From a checkpoint of a small transformer trained on Wikipedia: vocabulary 4096.
Each number is 128 + 24 x the weight over its row's rms, rounded and kept within 0 to 255. Layers, rows and columns count from 0. Numbers have three digits each. The size before them is the row's rms in percent of the matrix's.

# layer 11 attention key, 384x384, rms 0.0704, rows 47-63, columns 0-127
098:096143149146104148114087112147156127072123144156119127170134129146142113150141080114128118137148139159150127140147100125093129162112095131124149126123171151090141126127149088128125138164126087140136152138178085123123170101107139104099154131114138082160129170114065126145170125103124141119182163107140115104114185153162103154115121126132123111158148119126114120147098108159109134165153
099:132122161131109138145149160126098136135132137141078094145128137123093087145104130126124082128126127164083147085104146143154112100117105104117147142121141133119117123130123125110135099091146110123134121141130140158094124074099131138148135104144112142141107135142114152103143113095148126135131109163169069089107100099151138148148145081145114117119100166122137114126110139086190121090122
101:160120139121152164154118147120135169123134091126136160142161133074125124133131130136117157129086113156127141141122122151141142119121151133104096178135129142125164111082106166099138146145131066151124129134186138140124123136122127115172135141141121101147137058086146118144081130121107129105153135108099143133145164125112162122114096099136113128177126132109112179117131121166086106175083
097:092128142180151062097147155101146155131162152127096163100108098118160139103108119140114146125105107127113130172139113142160117137135126114142096117167110153147135117134088132095103113141106159131162114112138133094168126161137152095139097100106131119123103155100119111120110108140178138145122091171139123079082084128108153119117128161111062097174161148154152119137094144117109121118141
100:097141157148068064143108146141121135102158131128141138127135115125151129133181134168093143150108129121146185136126131155110126139157096149122166107152142163084154137097122136141153123153144127134161168129107096097161129135144084112103147155160181097106134126100156121127153120129116049096162185150125178119109164126117127157117134116135135166170157140106129090088157152098123123119128
097:146145127101102168118146134140143116122153120134109098132155115152139125092134132150119138139138106104122124127130094121116103113097115109078114105145160084132135142105100144122086069145128103121185125141150141125157094181144157120121146161111154119150148088126146123116123080130156108097137156164098136131117120101100125159120102120108105168162095094111105121121117118133135100075101
095:130110142154112146138129120161162146154148166127126113132142101137061157089118093144130117134074113121079165122135110161155139126157149061096094138156131059134085144121059081148131146146121112161108148164191128095153121096108163145122121130111174146100122131110168104145135105071174112076140164105148114170087136123157118115102122082150130161133153128126109137140087157110095124136130
093:136103114132142145126119136128122145099100107131157155082129132129141158145165123118072093125143119120129113147137131131115121120146137121130151147054102123136119157146125121130110105079109090120123137133099144106160074103118125147069110188103206081112127118102134127132139147122115131107099108118100117099160113103142148119143089165103146108110125076120116137127124149088140111090079
093:170112067168155122141114154117116138124122140170110124122119116081106095135147194128160118150111110115165124140100138100143128097108087097135075120097090113140107095135086116119161097172141117122124132120141148139147178142147114116110164113166128130094109122155098147147130153149114133164173113141091144090117103140142098159124112122143150164110121123103172115141156142090101158146118
100:162118139107118091148117157118111134073149180157145139165165146113111136119120113114141152137126185100175142132152133152091139091136114087105106096102099122161149157148115144141153092128123116104114123105158203127141127154131135152151165123134159124095119123120105130099157114115114091136079175072149107164150151107146148089125135137123083132123126092132167089122157141150089142147121
101:095093103123103152158124138119097149139159114081117143130142137123121137173098157114108126084101119147110100157148159101164095138099115148135143119121146149149133099124128116116132143106149168112132106130064133152111142139134127106151103134097106111046133145130105111140141154122164150143118111109140143132130113131118097089117142161139096144102138143148123181104126119163157120130145
098:111138166121122084110134108127183078127139096130157121175124130105157090153119126093095155076121107118111116149163117111174115122149167159163109154115113120106142157098104096132101096094148156159142139110141140155133097101181146120130116150108091133069126141145148121138144116120131131095073123138124140112117163141137130116140153129114123168124132124141160113119085095114094148142070
099:114131137107118091089117158146152129129148128159107133127141121154181137114138136114107198181140131130104085115146154095121121162137121071118118122113100094137095137125088101146131160187128127143176092157153117117162085152128160139135090085103149124087098162128137171141145112132126136116129133150105151151085147150143137121155131102141119159081157131126113097107105109130146154094078
099:129155163127140151148112142128146152153103146176132113117101187151134125122090135104105116115086096078157128124145084065156109120110111108132119107109114138104103137158122138114173162147109135158133134141150171137115119129121152171116102126127100125129122167105121143174131101172107084152124150095125162139116144108173112137131145153106124078115125123100128146114135113133117129146108
097:134134133152105147150142128140144098146110126124143156116112112115120076153108130114147124103159077094119140141144126132124123097086128101124172082125105130157124136130126130137117082195082143175129133153155169141153086140133094167097143135085148131131143136088169167107145173121081114151155122151116135089109119154161086113095120160108126118148092062151118135114159127169121115114138
098:095114096112151151148155123141090124121150200111148145137119166121169133119113160124132119145081108148095143109092130141182096109094132097119120133145093107103159164118121093119182137101104131114132135101109117087126145126144107140146147100142121101137131103099136142138117091089153081135131114116124174118157133164170122125131138083122155147106155160150149139130095180100149114137142
097:131161125145190110150147130093155120136135124133111131093149131191082157139105155145140122106135118068117144106103121086162148119108107143155169108134148126134156118110123104155143123106139105155154091122147096161080093092120165110114127163130132108139116153153111170153103136109121153138145132141149146149092091094111149151155117098145137092128136152113153141088109141118106089142160
# layer 11 attention query, 384x384, rms 0.0708, rows 48-63, columns 0-127
102:123162177141122161077157119118115143141144091136138101118140109085109180174140148134127104080142114105124136158120175145097118127117112125130151132171141133120132133088139180091144093126124093133118132133135127121135140136115141107107124141123113133126112135120120124101149084147106111150148099131117112095103145124173102099138094109104083138125133142161114121119111112120165160138134
105:133121072110134157167110183098126126135137110126140152117115190143104150147127160149118101111116111142181107148087127166100130116171103123085124160134114153112118163090119111115123096117109122102118099102117164109128130168100112104134115110166135097166117153084117141109113112085106117175104103110143150140135096106112146133119108111113139140116125129104134154114150124191140092144082
094:094141114140132120083126152102137145098093086140156110093105133138140105115148120141166152135163144158090122120142134167085153101111138105149131139106149090099080144121129153114070139112157174098198125100148140134153091147108120124104161108104101133101094169142100133125118186168099133161126083113127120115136100127121186133115169122120098148141119157147147134148104122109137148117159
097:129121085134082108165119120147133120150121110119143168098126098107097145097139123119091094125147149149165153154137159135047130131092120109140120131152108137108153094200133161124148137102131136170141125111148144113110124172120102154080129167136147170129135103144125162111116150116129169157138111115119158113129124115099136154157128105133137127120113089133147124148097145146132129140142
102:103107111120112111107126151168130109108155093153124098098123098130113128121160128166134166091107124123140127118123172144111132099063067115145114133155108147136139142081162119092111129143117141171146108080166130105143085128173129098094115113138133101123082128106117138061103146174111102135116147130115108106142109121119132143120105149104110114153103098157112157161138119107119139116146
097:151062132141110106135069103144131084151102109106127119112132107124105098164143122090129144132152143124098148153126146111154101103080122147128073127133127132154119111149135079144172136129128147134120093137135134141097114129087158111154081129144121081104093144108119132136159099129116133185119142110144129139124158125147132166159120138127105127134102121159153105135056178116176153138161
097:116145104114139135101118141146099122109118162125129133116128107138135115115144136126094076114060145131149110151132170117123138112122107146099100161125128125119108170141137125116118126091118119106132182080137167088095112068098137108120085178123153147112109113102105153142091171111118145124129159118181093087160134093121134144180109143122095149118171104154151140145104098127118117151114
096:153091105191128089139106109107132158128113117158133093138104136112149165143163141121117157157124107122141141113128137114119148118142140142123103141128141096137101115070104147130100117140141114125134136120119088188113105128096127121175113144188141158126098154159097159070164099123132130105119125108156165107111097136112078164149075176151126105174140169118119134107152073113148112158158
101:168108128092137095153095094145134134121109139171170137168098126139127150080091124126102098135169185136131064157151120146142123110064101152185108131149112131147152143133081127126138110118131118155114089094111123123129120106107143153092138114153138149138096095151124097118128154151152133115131107136107185140149087131112145100104130115142112176128116181124126120121173140108123161096135
102:088112158136144119089141142062148160159114131093121126144169124136108096167113112140135157124142124173082134094152117065161099195138145117135081112098129124130106115120112113165130151117123136145126163170115118109123176162178153116139138150084086154133134162110091133187133147141116149093123146149111132144144115117168111103118123109118135095140158134126095150137109153111090085174079
099:149120089143129122119166081118185159129140104127157125137186108135149090157109118130121140146144120111127102108126145134160173124098103156157108103148077128092152165152096115121099133119103137171138152107118134092136134101122110112148102118103138131172120104093143105153104122120155156126106139140124144117133156124163167099150113119180127135172128097163122151112101125165127161175133
102:163120121147124107121127122155175139156106104130098074095123112174129138126181143167167127154152122126107110146123112091107135112134137106148121163126153157134123177144146110165131156179099088109178098170135123148107078114143119135139138095120090141158121115150077116170158148097127102119147132178121110156139108132139172107127162102119125121086095131154153093159130096142112179115089
100:140129115138132070112143136111116151130114125130102066147128125123146146118156190146138149153153111093132120075186102133106132117105133096111129091111153106123121117154101126123138131124138130144121158111146163131151155135137109094117124133129137057100104155141125106113181140140149130109158133097118153142143148136126109136142117121130067095149136135112139130168122159101100149160116
095:148132118142097120093172124090135117115119154125130166124098092108124074111178136144098112127137120045101123138117148142120120110100164159119157055130109116112114146155125115111111128155116128122146138159165173136162092118113099128134124147143152101145140167129143150116134103085118132132152113122083147115101098111116101158134186157131080133127116144145134121117136109157131124120122
096:095108129096101108169123117163116170138110107101114132149101160136126148119171138107150134150132100173135112152146103120112170142115146117126132137145115140139173097101151111169133091140092121126154132132119113103133123142148084139152151117126090126137098125139113147174109108115101123119112144126159108084109169112137128144084142098137175140094120207123153137104122148113151148139158
099:159143130169131157116136128145138129147113090096142161118092113149113171129106155138162142097120135093177151152128148110134065121152151151130149139169148140116145167135129114108149121113150157115109183132175098135115118146080155127126093110098128142135163141101131134142108120114108098133151141125134155090111094148119098127106131144098116130178103141140132152106161166131133120159135
# layer 11 attention value, 384x384, rms 0.078, rows 32-40, columns 0-127
094:132139108146140144103149161174160127099160086133182100119146175091181150159122090118103103142096111124088188160100149110158126140125109115163167148096108103130091147127112144120162120124152114153130124136127139126126116149091098095090107212199125155127147150134105121118141133088123150163113136114114111128113133099115139122169118122130113137104137107143103137100116088151080131167102
093:136135089116094129115092164091141164151174090121147148134145161137122170097111137175154092104129102120142109170145132135115120151161150107137099134094100116104142120153156139104121165105150093142105097113165090167140195142170111147126089130143143123149176118084110093132080163088137131119138112093116117134094123134148104162145081115136133127137167118107131077111119101115103125123116
089:113164130134106096103118111142141113180117155100092158125127093175127135129095099114108126125137123152118149119132085105117122145159089138108148170145150126150131113160087170106118128131132132108111141113171114128108117078173088170169094124152096148182147144099116126114145127144154160114157100098101103125121130110167155085134119086137162110107119168128136097129143128149162103156118
098:137101116124119139140127129094139084144130145109094160130107093108179140144158129114137124096119109119115101121095148143149166099126074116126115115126125091163120132106102184107120151146114183139128100132124105131113113103145119110126139106133118122096137129132128147170119182158156107128130136127114124128156138106166114122116118091112137128135143155135150134153167159109115119125140
093:109150095134136094087106104114145150131113174115149140158182153124184128122105138095144070147121145111136105100135145193131106088123099106101137124120133114116116159172134103121164156190112127124151177131119128136080093124090105138082151173144124114137125132102104130104144120121093132155128105103142112146100168152142159092117101143076132191182140135135117125122084154138123100090137
096:159117138129158164121184154137132132095097124162128133095158106161100135113105150113110173110171129120062106173142154108108101098129146138143124121106152144151109141156157130132096107131118144090163158106151159163130152126115152145080109127119124137106137148126130142169105137130134129148120139106147068132142147101147113157134122156156182119121142118126157102089166136123130124140136
092:139164149159108117121105128132122141141115112155132106139110126136137136089130139081155157113161093107160128147103105131107127142119157114123132093130147102095151144126097142143141133078147107154141137122066103122157121124112124116124122136121129171071104180150148103095106126124113138131115151101133143099120051145144079174145114152095067151135134105165132108144160103155145133161158
094:135128118147135156109132113096104125109128138168110142100149153136079131134128147099123154121141119122128123130153128101119175113084107112174144112117190137090139116135153165081159179105116111087129153121177123143112120143143115100116135153119154108141095160133100142135145123103128122138087149127110133151127103115160110163095087096109116143137131159172163151153139108158115140134164
094:089160128127131086115130111115105121124092135111107093130145135127101149170150086158117109110142079083080120057096102094117123086135137129122155138152089140156112104130081106153165141157146136129099141146127135135141160097153122100119122126128108174143141134193118160125113141154152143157152132131088095117122131205140143184156126129152143156116163141137139117152131139114146109133126
# layer 11 attention output (transposed), 384x384, rms 0.0628, rows 32-40, columns 0-127
096:086117187175119141086135140119118148120139122096094125097136131134131118171125141124130116116105150152120113121113156144127116131135155110125138132121094165127142174143133129145120149097112126134136156167139078136169128126132093142111120128128115082104102137103122144190125124171107173126093129117134107147155145061108130124096150126179151054148114130091182107163119170135120144148099
094:172116138121117159133157103162119135088129153108082152159113106089127117129095169068143103126134129136118105120096127120141106100104127158150097090130133111142119174117144088125169113144075181125112133126126137129081103119118130129168144061129120103123125110145129103152131141181162148160145120171131081170143143096163140047125091106112140125071119126132099135083089142120128107139092
088:145140158155172160160143126113124160124096096138139129148136117115098134106159155119161124133177124135116132109137101123151103127101122107174111110130136130137147111139126107125119144122138124155139094138141150158164144127150128065135123096179124140092106143159175116086179156165161114128095151156131130141120101132144132117126143171097113131133117148135144118133171152142160125146123
097:104114153172167137124124084140129102091097090140130107114088163167151124109137136136143161141121140108123153117138069107160136148109155142139141156130097103095113135109100143141143120125161117148133126093107141150126110123131179132117108149183142080193121143158147104174088115122105133134124099139145167158151164120084101141160139137123150141109127133126153113163103114111138130181132
096:068099132119151113161139098103120118105158120123094138108141125142122124130121110145122179145115160161116102180166145160134161155132110133157112136113089171086136153127120138138069115121119145154159116144132141109129123153121143157120130096142169150124110114136155157069154127147123143148111127136128136107113134111109088143093124110125135077063115127112092117142122101140142163146144
094:191127173146088121156132101149154142154184149093142120137145147062140141149146102118138136122125090154162171138088123160148152191113127153126128143107099154092140137143153096141130158131090128122130104123141117131159148147158130112156115150121126115115122088126122182090122106075107129120100131130142126114158147154154159122139153130126143152133142117127096168081069121108117133153138
093:056153141122119115130099156104166145155211130170117135104130138136113124147142168121114121106132114160122168148120114102119142146134106120125136152083165135100104104109163084109166118158098146159137135133122091161125139139139091146128103180155127163111138116120148130141157145137112119148171094160109138091122156142133124105126113102164182120131114143109149168129116144121089143104102
098:146127150130133133146131139166165123150158138123129073161144159137169128140113152127183114141095118140105121091097131115147128133138117136110146080144124118130119138126120140129118133171170186138081099136117103140147110151134084144142151126187103112114161128190128152124140132117136121085131074083097139165132101131125167101130158159119145108141170101137135140119094138095135140135123
095:108123175111124140160104131139140119133145123111111084138135132161142119129112117118151128133151143129143161167104115125110116127140061094080100190161152099137191114150161120109097136116117114106136133144142114091096078137131123114168140113118147110123150149121159133159087117124102134126116152115126166119107119142133121083079149121163096116113099114117107154091086136120121128085110